config.toml
n_layer = 8
d_model = 256
n_kv_head = 1
head_dim = 128
vocab_size = 8192
norm_place = "mix"
bias = "none"
final_lr_fraction = 0.0
doc_mask = true
dataset = "wikipedia_en"
Each number is 128 + 32 x the weight over its row's rms, rounded and kept within 0 to 255. Layers, rows and columns count from 0. Numbers have three digits each. The size before them is the row's rms in percent of the matrix's.

# layer 4 MLP down (transposed), 1024x256, rms 0.0207, rows 445-650, columns 224-255
106:162198136202165146127141130105086116028154120130131188101165137173168127118158120147107109133050
086:120096091132140141142127027161133134158132124126111157156163094102174171147137077077128164085119
094:129124108144129106113091102102103092199118145131107170170179136107145219080135129111125199101149
090:159123126146179127213129047163215145134145094136156098147176186131151114129156092155165132107166
104:126069125153082139137180115116088115132170125138088078106127134175153135163125150095066136166150
107:082119113135071143120095197109127124125167081085122147134101126145126160131127102155119122160055
090:120138142092085130145111134147110180136157152166142145110085108121082113071111136104107143087165
094:152124098096122124168194105163109101157158119080116127158093101162054223134125103113131122095115
093:170129138177112160156176066188112142150151137104118150118147108119153094109098092080193133155076
091:103143131081184145108167114129127131140112161089148138133130189131133144083080184073137107158093
102:140133160059148121126090104097101106063070127140104130133116120095119096123168165153121159114118
093:102103123126145157139088078128149108132130123172110177108105100124102133127141137110119118088109
096:156116151112076141094128109110084127151079098117179129126069113106060142104141130084115113139117
101:144118138134153149156087142150098144099149141058110157118162089160149103211116120107177170148119
100:175100148123129147079105127110116134106109103121170110112093142131138138225140133156104112099185
095:142082079111184096112119084157152118148150158139117179083130117145136085105117142096154200138164
099:144175100158142152114142132153100118093142130120133111137159140115115071154186163104150079117135
118:135147068097122095126119095146149113132143148122159106145149186127099107122094108165116139106137
102:133135106103076115153113135109142172070089136103127158177159121127097088116110167135104133200104
099:163184078153130119103121166149119132128118097148165054137104107144176117111120137120077135137136
096:076096122162105103118121123069118118110121153122161126167127130143071120144129129096099152068098
091:123087155100172092116093107148179114213154169111070158175156165181168150093091161091136125173171
095:190126148133109120118102142156167095126144174209108106139098074171089145167167155149133092136101
104:145148151154104085145088097095209186187121098124155124122119076128139247138143130110121106087215
094:144066153082153154184121100084151142166103132092142128116140131185119104115140165088145083113108
115:108130112088121171054143130146148135158136108112140108136118102123119120077166074064142107132105
099:054097146110104051110150119144153156068062128149107116120096106109090141143154176147148200122170
090:103105097119111135095108161147062050131128126136119080089103151103083103145146075152099091125108
105:146114090166168155169137118106099088143090153099150110086166065097172177130133112098164110142117
091:133109139125147103138147125103118142161185199116068161152175124188141060136166150101184166133144
107:133099152148134130114153066100149139154121110188130130112153104121130189125133103071182142131084
105:141131149117100167084123121124122097147107111086096098148132108165087109157167085168126109129145
095:128173109118087117101167104114089125105167162100127062129055141140105090198133186174087094107107
101:099196111095164101147157171129182207117163133112081135119155099151099088121148100049158144128143
094:161089149173167096150152132087123083095119127155101122131136158160115082110143112178172146138132
114:091147091143150130124151161144113102133131104158122115146089146100111130092161148120154117102193
117:157174121154122185077129131163147130150167125104122114173133074123147117120131120112183130171147
096:141124121111187161114190128168124132192121102116072164172170147140125137147109190130162167170134
097:170157108194128055147124106053199129098194129170169117126091173143137133147080129112118158122126
104:106161089129140155128138158087141153161212169069108143144147086118129169201126106099178121184144
086:121139158102078122149138125103185122186101126120076154121120136133107177170144121195135148164182
110:166148196140114146132118123133119104105074130105151155137132136110143120171199144101153171117092
090:111157147129081146086125126141111096116082071134103080172138130201086167143181154151216186126154
104:122133174104077122100105132111088177128120061061166103121111119092153066133094171147105223160122
098:152141091186171127174155076113104115078127167067076105122115080107129172108126113115148129101076
099:131148119118099119193142106138102174101153189108114072104065095118123135211101084117152123140155
093:114128186160143144090097143157114087119129083103088139236141144167137159131147122133134058177107
089:103128149089124107165128147121157108138138130094150049152125125093139167077119098088178129128201
109:089160136126089149128105144180110116187109160097147099122152101090147094167091150155124169115139
104:108108167150172145131126113098105129080103070091121116121118122125178090106164096108136142113083
098:138086119157126134104125130101058094099127165130181156076133118100163094166116149116097117138189
088:166142162118118087154064088148179100145154111142072132108137080064103068090108106098129122108185
087:156129147068126112159104140144151158105144155165173122131119151139113128097163127105107113080090
110:082155185126093183137150122115189157110153114128175134127121108136100093166101122129117111167123
113:130072157136160156111139114130073105137167129148131164109107125100105161173144093127139099138159
048:099101077149118086088202134189164169064092146155131142127101061114110174136136156143063139112104
097:159123189154149186126192093177152160088149104208075140085142119120129106133136128087117069143068
093:119074095166129103111109080133169133182150140106123121150074165164101104159102108073157129116110
108:148117131123160157143077102090129119164111100136240159138106128071096106147163101163165076157159
098:104141165147118188137116130102164078172185134121119166173136074110153159130106081124131112171170
103:192100156149090145072127114145073133127141082129185112121127128116156105147123105102139144165107
102:107163159087104115151153088133084146106156179119040103109156165138157100087183128134165095100101
104:166143175061130139214128122120136153162196160150121153142057115107129079106122112024108138158103
115:149118191144154114159156142135141123177138149176141134130109135094139068122103143152143085072180
098:125226142106148201156123114098117134205183148155099170104079120121158141173143062121112152093108
101:064128128128098096221119072147111124117105128157083134137131115100129081076135092121074108123105
092:126149103152098101104129132139084156092111140165157138154070154112095154146127122138128140185137
102:209109203067139105184113111099180135062134152141106133080160141134112046138172147071143126106115
100:119173134061126118183116112122129164132117142150141117179072112155156133105167047124106115130136
104:107141123099184139150159111117126117081125136120123109138190189158128155110112124092117130161156
090:099045122147121115074078103148142163137109101112168084150143152101175123069132131126119147129151
106:148115111132080133158116148188172138176141111128154146032101079160152155099057182071127142150125
092:135108097105166129112118112093133117162181119084154119101202144160154155106134180041118173119102
110:120069134081162170127118111121104097122160096146163123136136111126061116168110153146139161163142
105:156129089135144130158077081117125156166188110103159131063105154091142148141150117087110060167138
100:142084090150177124171069134138108170091131173129163095067102134133154137093113129151108094152173
109:098126175048186139115117134155161137120087121164136159087128139093129124152112141109091074088104
094:174158130136088149082117083157069105136110127073135155101117161172143109155177172130169072101155
109:172190116154098112105134145099097072171080101115121143122191145193124164063169098138140124117146
091:131090097184102138126155104160118166064067094164144156094090152159107112146120125061098132114081
101:183152080129096137135154105082045169130134151115121161131069108158098109141152091132151199109138
104:136156088091186107175149122072155146140148138083161139112131103099173082114119130139125141075129
094:162111184092144076091105146149107068122143141127123131065138175137163125167090142098068074111105
093:127119131152085115193144107076204179122105183085085101137105179107115092109161104085096151132102
090:123123125169162154136225082146116142100126138134147092054049125158133098118124117023163169180063
101:232079141117137082065140158131074103095135118108200087136129178109103148150125172110096151137194
104:147115174144164132116146112116056112124156093058113080139181129174140145154107117137099114145142
096:203145138136150145147132105141136136100111124115131143185134124144148050092092203141193119139209
102:157142133113090129069184127106169200128103117138112171151113181115101138149137171171111110151138
100:116151129137128153113209099113162102126104157130155139144134085123083154098143183078113176112141
103:199176156111187094110115127074079140126144176111110102107185102108109152103164155138171116065110
096:146124163056112088125126158114145144035085139077116085130167082126112111129146151158121107087208
113:140083161100134156116089106167150187106143154150069149150135183107151093058122148134159095217089
104:181118112127144178123200154105131169091111172138154133119101198157167180160060161092094117150102
103:108039113193100142089155169077165124103136109118171127145130185144159161120096148119149152197169
109:082109090106108109159066105111107141121096135101154137141162162147185126162159163101113112123127
094:152129160131079144124156171135091161126120039146176090131060118153155135154149083163126138132171
102:149053156146125103134119064187138100146127093167097138137143179128077105208124102154117167094103
104:145144125055092101067170177130131153149138195149111085130180130144128152078101082124084132158163
100:113095110145102141118167123086134209183142091176080135120172079166175117169185105128140151176106
086:122037076117104099151142084091105112086100090081119084143170119069118118099134149131119097090117
106:138094100123133150172164145105203130137140142154105151120211133130160127086150126151140094107180
100:144126165111156110131105094128099141149093200121090143170119082096154125184163097156108120152085
109:123075138171094107144092141161135142141097138064102077112113046132125089142080131139141178105160
109:055133129091132084126121143128120184159191140143134197118118188128159130160133152171109118098101
105:120115081087162088139095095141135125165096180151152185143165205118125160124156185138109143132165
106:187127152129124201133118185111108114160136142092101163151181111106177142103145145102143153217097
105:063116093141077182201096155092151119145112124119123073125076127145132141172164128161118133122157
107:103099125103125092177103136148090126050093127147098108132096109118119067076148148093106100142070
097:091191122108159066155141138124114121197171138124132097149169095135097154129125117136108072112092
109:164133150130138119144075150096129107126150127104092134184172189161130129150178041118123133097115
088:119107090111144077191176117058161159092124150137157138140098167142127154134128162072054119109146
108:130099117183163167126086063121134087130083166128116130118169177092149134107117115056131167131160
102:152084184130212154147097148151128128117125162130113111122159138152129125118084123126141112178095
093:101175174113129078040097177167062104187114145154118147144110124122082125190143184158159118136097
089:137070125094136137087098192128131107161177091146171161117092126181171142130086126115083084198092
097:124095137093144169106157159145086146138131145078098150145174082111173086055180126140150127131106
100:180116095145088091125172105129137124132094144148093106112090107108139088122152119135147120095122
094:088147119145119110074138117120094148156114149113105185221114078176176088089153102151153140172146
108:143116112123106114100146075087187143112155129150163090093119104131156181119083140082109105113121
103:104135059127083140169159079130132103123093161101179106137094175120091180108154102205133147136051
082:165116113151140087150166150123073177021114154118145092166063065119089127118123157068154099123117
090:091151122109101142166145227070097087141174141099145052140110109130117074122103152131123122147125
081:084134118131105135101158166129139077152088176158102109148148179117105090073179095129056151146159
104:103132095139083124117126138117142149112106124163115111162089111064124093141158126114166166114133
095:162149078184153079140169096134103126144120186151049155116164094073107101083119137133152183153114
081:172082129108135136142148142149135141092137126151123057143124040116107133126112169146125107163100
107:125111161205098166132056143116197067192142128156104084127133107107140126135149083134169160141112
107:119069112107145071089159169098128128084119101071094179116122122159104086098156178138128139179131
099:170147181116126131143129122103120192046086204128070104096124120091093156188169141161168143096111
107:178147131076112134132125145116147126140203142124173131127168130116114106145078152094130098122131
098:130119058140094173101089080106098130132133139148150171095139104106125112178149085081090124131074
101:123066142090095144148146065131131113097145162133114151181155179192210153103194121126098165090147
098:134177122092175099095144134080156160137098193135057124124120140128086140127166107092117120137156
106:185131130110196106168144127110170175135112147160155100114113068171116095115108163169175121126137
100:093126183175128130042150166137087134108162063188125142070112097097182039131129144073116087126166
096:176111149153111123106144122112118078101114087185174136107050094091098103120153095154169142084156
103:098138121142144091180141084102112139106136134143149121095092106157113147108124139142081149118111
091:111062187164092109162142138129150157111147164108118096090124091126114131139104157097155150201155
093:175138126119167182119112121148109100101130131043116083141155174156167113114166115135096058150208
100:108141126114193065113105159083120116100135103171160178083117183160140140117130120122150095207103
090:166106079148096129152113105129138121097056086167178070092086129105092129102145166114105122122100
106:170162125122086150107134128059193145093077139134040125098097147136122150172112163137069138120111
095:125099098115133168119126120112127117117141101058138093099065138189103135099048179159153116174186
106:159091124106114104118132138103131145125138119228078136127127116081143164158174077129114210124107
090:177125097130106090074121126127176119156195187066141157056123156163118076088203124126164130165152
094:178163075085069123093195092153116158079127140155118163126104106129113101151128144094149120099103
106:141134164122125130124132084109164134082120083136070099149132110083171093163152154213069093098090
088:184124049129176060124152140187115129094086137169124125125143137128090124095168105128120104108073
120:107110109115073127084097084088090151095110120117115067182153110136128136104114091112076217086063
108:162065139100086121134093089144081154105122134139115159155115084161147156131039123119074118108130
112:186171087188076052116055131129146153149135109096156164141142140079169096194159157134186097121099
113:114130111094133110180098088059103143109148195133167108121091134149128103133144095138149149115136
079:086106056132152118118180158109142139073043141148166130114133111121151156123181157114140178090135
104:092113187090106167191117112147142106135192169127142156120107170106134111119068116094130143143157
096:157101157062166153124159129166119160127105115166141167145211162142117078107164113158117156137127
090:120127121111160110124131101091150159127135186086107130091076141152089099099164075096086121155124
109:124154162166123131091163223145085106167077078149125048195151139114104155121092090162122143161108
108:168122186094134174168144162103126082108075173095165135131178137086137080074132094092147074094170
055:082109110131116115106168155146177181106110139130136158157095100112092148122119184161102114126115
096:059129134128109145099126156136128150165151065121098147156142056098167160134130115124159154100133
086:109097105155140121128082057129115159084127147111106165150157157115100175121115160104124077110126
092:116078099066136049172121071141153163008109168183157105113133101134123149122150130135131187120103
092:141125113112182188121129076139091151137145105138139126099090155169162177100166109119102133126147
104:154139159139102131112097129116126110162091144061162122150039166130177186100093122143142221124125
090:107120116150171139111148122153162076143124140047113190162157163160128196135204164129166116149129
101:143131110097133141097077134156137129060088144136154096139114095174177137077102129120086098100147
089:141146107145115111175163047134186174116140113163160152094101123098108149171137124092131136107120
096:138140144100106105146102131106093131094172097106172124139073104176142137067120124151080107114118
097:111111129147155101128040118130174144142117097157101168135085117128146106051153080109110130126121
099:131156088173140186079151113116177080150086124152157119199143132164115119139133102126102064146154
099:118185127049108144158108106089117082179144174179123172147137141039177145135124121122141116088107
090:100143139113116126098068104090112134138109155087121121176135170068192151108175173123148103174149
077:103092140101157082131133088134129122054094167124181121106148045086089166125133138117139123098089
100:079172081077127163166151191099160128094083126098121123151095133139138131189137109129158116158097
109:078149117090078145151170130136099087180108106117115148091104161134159142192147047064127111117120
105:164112175132143099135128111080068142140165159155095129148101121151092084103180099110083125086141
111:129086100111106106178097097152146084137129161123145147141154123119129168146118102116140122132084
103:160088145105152126162135099105173191120146205131115100142130159118127113136132135170140119128139
096:178093122166185161179140098127138144123108142108120145112094210149023135157103199096096131120094
102:156123169112123170129131134123154136133136136076138155113083147137092119092128122158101095128118
104:104127096007095088139104119105146164066171155097133144105108108121207161179067182201179162114113
089:099102128118149104135122107170208161146120168137114121145084144173103104115117117095147164105121
108:070137165151217170158187087159140135105166140161096164095151061113132167125165109105187135166146
086:180127115090163119088084100078160081104101122135163133105096132144113137168081157164142105140125
091:114187085070131174093132173108110072153152100146113053122105140171130151097101165118081149147145
103:184141093211129129130087088160119149089105079166130079125136134151116124148113173122133071110120
090:121181090098125126164098105154149109103120166127134107119128105128069196137143159114100155104125
100:114058160072128134128138102075168121116123140099137143124204109068142138146105158133134151135202
105:087121096143073154171173116151172163172098128126097082170134128105100130117173144085118090148124
095:131125138071069126196172086107109102121127169129132094139157087112119109098150096081165149069145
094:141096108137088109134227119110141129107044131107139131144078091160121143152128158095131157047140
110:109177142115140109117097079120116111130144140177099137094116197106123109159137084080157144068135
102:129122056035102130169145109160120130064160149125111196132096125136122166114166122114155159144135
097:149084094145069135158105110128164112097136125089146100092103117141133110099122143100138132137134
089:226140140111149108199108142110108162098154135125159115136147107111063070134170143197158099079098
117:106128160110178103104175139120134151150102135120168119181143178149124123102109151102116129126099
094:097110081194103155114155120065134139137142147135125075122160159085168128114136132151076103161122
098:184124133077129127188125104116194164115206132171080161092119133094128148140133068141124135104182
096:161123114099082088103155077136080150185135081125099161085096118110136050100149194125159122118111
114:143111118066171122107096092118099067113129133158122146102121079185107107155112104146114116130123
087:166111104138158115147148139134151119177119080108124171155205166128163096114113064101180146162102
099:160162098111139133189089115105128134132071155161142108144083159199193142138134093074137164121114
104:150130123127193164135154171060128130124204088141145135147154117175172107110099070159110076162152
098:157170105132157129130122102109129089121105134131083166099101112149150084100095114119148145119143
092:165140110115117119122113118085119147103134113146133110141151111129083138162092147114098074119083
# layer 4 MLP up, 1024x256, rms 0.025, rows 446-650, columns 224-255
083:139108146065177161150112157123077146156169161078136169176174136158134090102125150137112116097168
088:154144146137164112112131104096131206088087117059116070130094109123058167143130126124089004113111
095:095126127139131120089158139116131149162148099124106146109109127145097168117182182090137074133158
103:183154090085166135126138143121133165099125131107109138099138130137090107127116112135105131064142
103:124155182153098118136157111169171174188164150132131167160183130137037129123153167137167118074143
080:147112139140137139140110125071108093127077150044129134149129135134097195141172175130090143131156
095:183073169108135057098047171105128105176133160179139115114090143105115111070073134039090063126097
095:132080130091165155149134132104183193069066135092124090148087114074103158125078146137125171155127
084:108157122130077111156123124125128152129118167106151121137093070141120127126141149176144160086172
102:114153144093162161195158132141129138142157187107085107117139177180106109134127138122065060159119
077:167107186134150099096147102131110186098093151100082091152109051139144147152103160096125068119125
092:115155084148094107112128129131152087115101101117174122129182137121134114136218067101132145080134
101:121182147074151119156161105183101078121083163159144074179138112206139192130154146089109114106127
098:093091129144112104117156126080135136133110179141099187119125152138112165146168136138093106115090
103:098147154089112189137134106133117137107204130130162176145198087091122121100158148181109093146121
116:070130181127136110138150187107142167095160118147127096151081179124100128151050112143080172181125
114:092124122115084130139120139130144136134123098157120150140099053143097076086081139121101123173107
098:071084115136209154171154136117155123103122112165125139124128190173141097162091071144136108089178
104:131098124090090061096138126166136193088098114140054139123105179147075114124067150174151162203139
096:147102086094177141161145121169181161072162140104116135178160127057099088069108137115166100115085
086:153128139135089176141192146110109170053174089124166180125112064130096188145103099178117117146135
090:040139129095205175131107116170197115139089142070189152140154132106112197062074172078168124110141
103:088139126158162089161144119125131123094199150181193186167188119110131161071123080096105169137077
089:096099061115092177107124139142158119142182119088085146136158171117099116141159150106065118096163
116:120126146133129110057139130127133160072150134168129159140114139136065161073141193097111071174149
107:120042118164112094142191131143098077139107137142150130099118125121119145137158115124117122164110
089:117123156110211110095174069094145144091103167114137170127123124099142154140079093109135106135135
109:091164142085129140181141175155212091150137149069113130151087068061124108079111218146117124132133
089:124132111090110104106152153085153141163118117103114140144109124124117158107095170188144148147146
103:121132075169126105132103128156177181142124163158126158125140125071168134112086113117123108102056
108:110149100093099123102105143199137131134138110155080188100146095137052139151130089173086189107117
095:140115161147143171153112172112186138102166137128178132142159155158150131091148085138147146084099
088:143083154107143113109134086193120094057114147145096125153149105157095165108142166166147126086157
089:091106158142147164139118097091146178194108095053153105094100068080160087120160174114131138069155
118:139078085145084109089193128158166161112132042142101136131165082103112114204034124117117161092088
112:139164121168165100155142094131125183151160122152164094126138175112076115145117102147147111091124
100:125087144128116082094148212100132180085169139126140156111114075194128138109093088093080109181152
100:101077097125129116145156102079111149161090086148128123130117149093137164145124106171210105091149
105:044141121138097125119169157197131119088144116115164172145084083151121149099115110074093139104099
094:145138064092158114135156116170156113129133138139192163155097160128131112064115094079141079120115
110:131101070120088083166117193145199150143114101105158099104157183143106135115094102124102173168143
101:157098131080152101172196185126162080102095163094170186166160163135140139140091187117057077180114
102:119141142109144138148168118123163118108111169124102125187087035104072138139134179055146154110113
101:095107097122132173153131103093096104110085147075163132114129064180122132140110122078118115191128
092:139182123102168092094171124107134149137124116098163127083120112065081056089095152173171115170108
098:107137099135088084166139193127172149165111148113065077116131147091124122036121135131185175176170
095:078161131044114146164143198089154205097118081087148188141130100082126158143175144155151101089121
103:152082148109161152167128184183142164097149141163150084097127108180133135111146109193109151085135
105:160133189137147146082106141118148158129063119130123115125210122117077114108102125078082132126074
094:055144173163178106164125131137119159128115172124107125117128171075093128112143138107163171200132
092:159132098127154143145174178134096131107130097129125211142091107147112149094091126144196102176112
084:128162145155151080205128123101134130213059105136152142139137116105076115175183120146156105048159
103:140172145104082122134124183164108163171092139123091097086126125115108136070128129137105180110154
119:129140092082128114096172147170135122080108141198103123129106105128123054059118132164070155140064
041:166143183134119139183134076066116115167184122105053117155168156150150058185115122179148124149108
097:160140078138110087093107178119064143184122142142132105149120115196146134092104162153165136111168
096:165121086142161077096118142148194193197069143087066151102089171130116066095173135176135135073138
104:117124192121157094090190119144146124083111165138102057096084129157118231062153155132202175079162
101:112104060156172086098137149165142105127063147158100181165207144158090115075146112098188151114116
116:144102142149128145083117227110208177151152185151131157152165091169142071118098107083092116171124
097:154186183149106094103131140144180092131093161163155125133132090083083157123094110126097121135135
107:108093110148136163109120132174237177139121119063145187131123130050108168084070124149083195124076
110:112155138158060086110128089171140162074126173146138111125088153145117139135146191150066114154123
092:152091137132100114085106106123127127098087152095149084142126146151095175168117215068071063128135
102:145146091165116123144156099138113130131124185071189172229135090187131134184138184134164108122109
094:153119139117151051119105101128096148150070129150102111097118133194168136109125154063078136105148
107:096158088116160163099137210140156099157179154149151080150155126141132159148168111114064149113126
103:111129093136206115050134126183136123191085164083153102151133140143167130164084198115165135086134
108:104133133076053077142113155070108181101096177121129193081119157103113163115107123167156096090081
100:113118158084221086129142154111108126084161174136137147085075171165150151145097177127133105164170
099:134130084071160112166117103093093210080087153094150173160096138136099147130123154127118137144148
088:119173125162118171110193098104106109094097148136044164080122083121161113150142140094130092135124
115:138118103155096147121140145174117116109092117129107142117135146146096176109131106110123139158135
104:076139136116142087156100163123104172096178167148127103135137110148078081091127101152120156084123
099:091137100095127116135106158173133163141193117184177076090128029175125155117129111123129100171135
113:131162141081147134140178125144121147093073163105124211129183066150122147063091176133174111148174
094:104133082097183153111145168097130096147134144098144160153137081112139161092152108075135086124066
111:061078139117142108096150153149118180093160115122130108126120110121125162083089164120129130145123
087:136136134151115161108124136097108111142182132136127174145085137140128155146100110143135112100122
095:111086177132230096123055096153170184130145082112085161119098072064133201204126125126097076113150
104:070137191132135225155100118168193147141178131139125165105165092116111204127134137080102151134198
093:105160129143154145075130094140146203181111182132144182119114137115141136131106108100152139111163
087:138088103124122188169112106193123124138172136139127183157190095120131096178115087105105132069179
091:138112112122086071052115186124125163073122141070139113156134153133108120156157134211116164106155
101:148153192107153147173156137126095146096156104118134190082112098151116104117145149131150104191063
099:133122151090149131157154154119143135074115111107104145079063171167145076089141100126108112213075
094:108138072183170094136116161130122123084170133143141202118162157090126110125157132146116136160168
100:072111164139169132176131184157150143096114130071158148146150084067119179087158107143173127082137
097:142112204042104137111179116126107132036152121161158158123150128115134134070113165087148137113125
102:089113119088138067150152119201141096089131143136135152119122113069160144109079154126176135124149
097:127075163149154148100126098124151084177097235153156163150105167100109186064121113130135104180106
113:096099125136139118097152130132111171098134098134198145101113104159169100138102099064064171100162
105:138141117126141080182144161083187117112107138160167117118056121148071132166088203091128171117085
097:114112073164087117146133117195154117116169116084080088162128108110172141127101116135113117101064
107:149149078126161116126114112142126157144092153191099162197096151141147096081066115179140165103123
098:137138177091128110119101133173140129098128182101159122128155122179110163092120157070143059150141
101:098113117130126141116171155130121158101185178122085160152133106136121166095140213078080059118113
111:143145152050133141103197107162129133090099157106111134153161057135128101082106137122117137118145
099:143156117107122077129128126158109130152123109127143119141121132137143145028132139066117133126155
080:123171132157092115167119146149121135079109103123143130164101122154093176140086119139119136156108
103:123152044048185107191127135117139124084116123114121135142082178067115146153119120110175117111183
103:072161136129121148164171126124179096151122124158164174101124113170069102078125163129086154057093
108:154089121122146142103152077132099125127122192161144153127139098081135174116088110080152075127096
109:145063082155112126102113112121085119110036126115114116094191085141140179144170120067113119102148
104:118090081137100152084143119152187107157108126165139136145107163108102133164165123124118080068111
114:142097185119136116082148173113200119127112201116155137160149171153144146163125130158122077139109
109:098084109119171126117147149173127100143078137135111117180185135162076101110031101144089122087106
112:101124119115183115073095085144112170133031143107102134136147116142103181142180101118151140140112
095:161123149136157118182141086123115114156082146067106159161107179084093120166177167133153130066101
112:109139186160083140140157099144173138085122146120139163168155125125117088123102176137094141098106
083:152141154108132179138156200163106148099166115100120114169117107132114141181097141172160146139150
108:141090141181165092161165168113158159162161103093153164173111157093061120126080134072075107184134
100:096132091158145117195115131139161116081069107094081109111180156105154166148167164120146118105091
088:160064126063110151201142158125164143098104169147110106155137136082125104132128156102104135122112
091:094099091133132092123144111102105127126111139075084112165142195064150132102182139126166154132142
096:136163104098092172119168109096104143186145094190121075161126106123095155078137121138117174099084
096:100150110144094171118138114121124132137186141102138119103152161061131127141108134140124130195120
092:127114139105117139143116129153111114111139116149087088131171140118112110141158138088147081116144
109:079088081090123090189139122135142173140169153118132088096082084118113156099104180188079089166129
097:129140088101161108100117091181126198128073098071131140139126119112142131166162086088151116070117
078:148133114130063179124137154173123134128151119147076143098174149100109114136177150116082126119178
094:137132135114126139156099107118112156093081141082117161077154138102162154084100079110137119108102
074:183115138126100116088140157090085123082146145142156162130055103108132197142109167174134112151131
103:126157130135052101086090103151166098174117120169139142128125116167125127098086146119097147141156
095:016156168088149117112135146114177122070115122109161133165181151174165162131134143117123131133077
081:138123107171082153081151116096125110139112100124109176110099145140109129100129116067087119123102
104:093118220119093056099142126125158099133129203163088155088059083126111135129130145127192073087149
107:159123157115107117120168150196151133059060142155158161147090110147067189084085122184131087145137
099:093139125073142130131109154117136105138185141173160158144109155112101103102089137155165180109117
111:118115106140111147053139125117129176156156142138135155141136121132136163123154155155145117174144
094:156029114093161150160173161166131151065125112204157134155074156135136066074074156118145149150150
103:113111121167098132109129118136166149142042138143119144097106098146118137170117125137072073152198
100:075134158124110199121111099159108165088126133130112230113151122160144107157079134094102170136151
107:114107136155143133091108181148096095146168090175168111104186172134082119095149116118115059092157
101:130217169117055120158150147172192135113137146106195154134093162173070131117149120117109091142052
087:143124170155106115162119131115141157176094125068117157168119097118098157167094110145095113183138
096:124113176108095075131145107096146171116142127093087181127086054072120181122173105154144097126137
091:087143156132112076136109103205176113143091101115070143171133195091069081129158082180180123079084
102:083050063122104151116153181096148137091154090106142119089160068116104169167136137097109092163123
099:075152167126156164179107119160131174100121105137081125134187116127140112158132157101093120101098
087:100097135114109128120148132102080094096113082168131172090098105112125150112184178149107142121101
104:113119086148155121162176171147184152100112155166137056132126122129099165154079126091105150146126
098:144084134132065110090143167095125093116104130183107156120142153111145041084180110083139089077119
104:110083066134135162131107153163126145104137146142144142113153114173099113106139137108147159107103
089:199162167142108203102176182107140158140134137172131166106098128120083093139123097144144182111105
101:121042131153125136133140112128110165099150158123103159130129132126112159075106166105183129122103
100:140044169153161193148124188140136121132142097133175143096077047132138105147110138176133157170149
093:054121158125123128134156098072087108159093104133179172135112162146111109097134110192127103066118
120:134128096097131092145162213168147169127141075140163148108108160122061121117145209150113100164096
107:111158147140104139167164101081123103130110110116133139110135205099116101162144086082073023093139
104:131154139139073152161132094142122114148102127159150099088169153168140182142143117099056130123065
114:085060127065152125122107131176193140172125079139162144115179108105103159152088118169156152150114
073:131090176147166131142174135160109165162173108125121130118163147165077092099109119132138104117132
105:066077153095139134081095099128086092148116073129130186135149132094145133150092125103143148093126
108:120111105088149120176164159088151154132066132090166147131113133154141104076090185119148140172194
097:120118146137165106123080133076118164165150155148080123126088106114128130173100178098114121161157
111:199080130063145109090119161228152120098159154144081118130168106123140168102159111100130069131132
103:163123130101147084085153110154136159117166106158071111103157093156161145186090149154132167127138
050:170124160146122150137098079123114089112153106121095065103157119113160089122154084117159157122126
088:113139087145161119206121111119162126147163154065117103169130165166156123094176125072160082110142
087:141145175100066137155162160096135164148122137171088127115096057163116101129131064159101103143177
089:131168127131105154160244207142159097176194165130160090067093143136062079105124121085109130081202
094:128064120118066123113125141101147143103100162128075169084177073082097113104100161091099122140068
109:115092128114117141087142154148137191119155147118094140109182134117128107084128136142131047143106
089:099145177169105158116136160152138123190133086114155064098152052092136126079152123103132135119159
107:135156116130132114098163092159165114148161167048102136148107121074087134117156146068122155130121
078:071147097092153140085087158083116095164113193079160107167142152188116098051152129109120108177177
089:134154148092150110080107131110196154176099174092130183186141182100132129122132118111128100059133
102:114094110154115089112111087134137148190096123124114108184121107085130088143178146191058128101175
090:097147110164132224165221107160134153117166098108175176110091146110124126124115129149076160165127
103:115127144159131061118155138165169096101072114151141111102164133120128119101106155093128153163139
092:137089128062086164100165149118155109098126151173147169099149146099096146112104125108030095165161
077:131210146150112151117150112151102160196152093132078144153153143132149108168099117117137121149111
105:086113170119116076121120057115092109133082154108111178128170095145117127099106137177050170094113
108:152097135153117154130140119135149143107141147186139059161130087163124138099096179137178077093115
107:058119096118160109136115146194151070087174093118108150150152102092095045112133181133167101124086
111:131117159130101087091115129140129134123118150174134118104171172189107160155141109099098080129126
099:087172116084108107134160149187084120097099086177106141109153159092123105139072156124135076178134
097:144096190102123179112073128133157153113115175136100092148114120083150163110157146124109124109132
099:120096102107165158138131129158143110046133159127090147142165084094109167102108174135092109102116
102:144090151125116181150112122159202065115126170120135188126207144105111185146100131097126142129141
091:115100123123091063035090183121161159144114113144136145137121117110134094136109143142076095067135
109:026137185127084185111119141162127190086166126171137147109100150100120178094089153069080103194178
080:103167159158077165134184152180175113114105137168088100145120132137133120075170108091104152143155
089:164072131169138084203166102126140207068109148106155147183102146078127144167161115096105114095069
102:049137216097078172101130151126092122107135119181096149122112097100087150110132104110129134173134
093:119160179103115078083152124128141105105094140133129150108124145165070156047115128148123146098118
105:127108120135151139107135131183124113153126158133104132168069124117111085104131142076087140147160
102:180083128114155089109100131056142102193155142161114150124124123115136097114162125163138136115110
092:064118127114137112122125166159125123102082139075120154166163150142130109123134135178136091139130
095:109181121086152067149103125154155146092169174120141168085122178087150133123167119102117091109092
111:046137144100142136109153099190152119088075135151093157139113143149087148143101122160092089187085
098:116148114128169154150108106219117144104151166158122116156153166052085170114089143137082088113121
093:124076144078128117133143108159144199134128132106101149166118138113121133166166114178148195101121
092:056149106120140168124122137184116115134164150155127126153091153141166139141125160094083119174148
122:154069126201125127120167117081125092096139154147129173098146107123170129188169111117163168167136
102:140062056101121069066109157115126139174134101118116097084149114157118095159170152109167162097149
094:053129130148106138129212122131149175142140144122172100123177100113129151134132082069096106153034
100:162083148121176124167159160093208152135121167082071177116102144149144192138119129134091133185081
108:108106134127115100138152186113124111089080095207173098083092155146091172126161174085076140074089
091:136136127112075104157124133150171150191143105180145063125115099131117108173051170150167114091195
102:096098094102103137092097107102147125171173161148129105100090098094089169095109175142055091138092
102:112074161085105151140104117185155198133149185176131135129123110093102167081110197110107160142060
092:058118110134223145112116104119207126071113081086190133132116093133148170148107116159098077111172
093:135137138077145094136111203098107125143113125084141091179119138121110172134120146121066121114149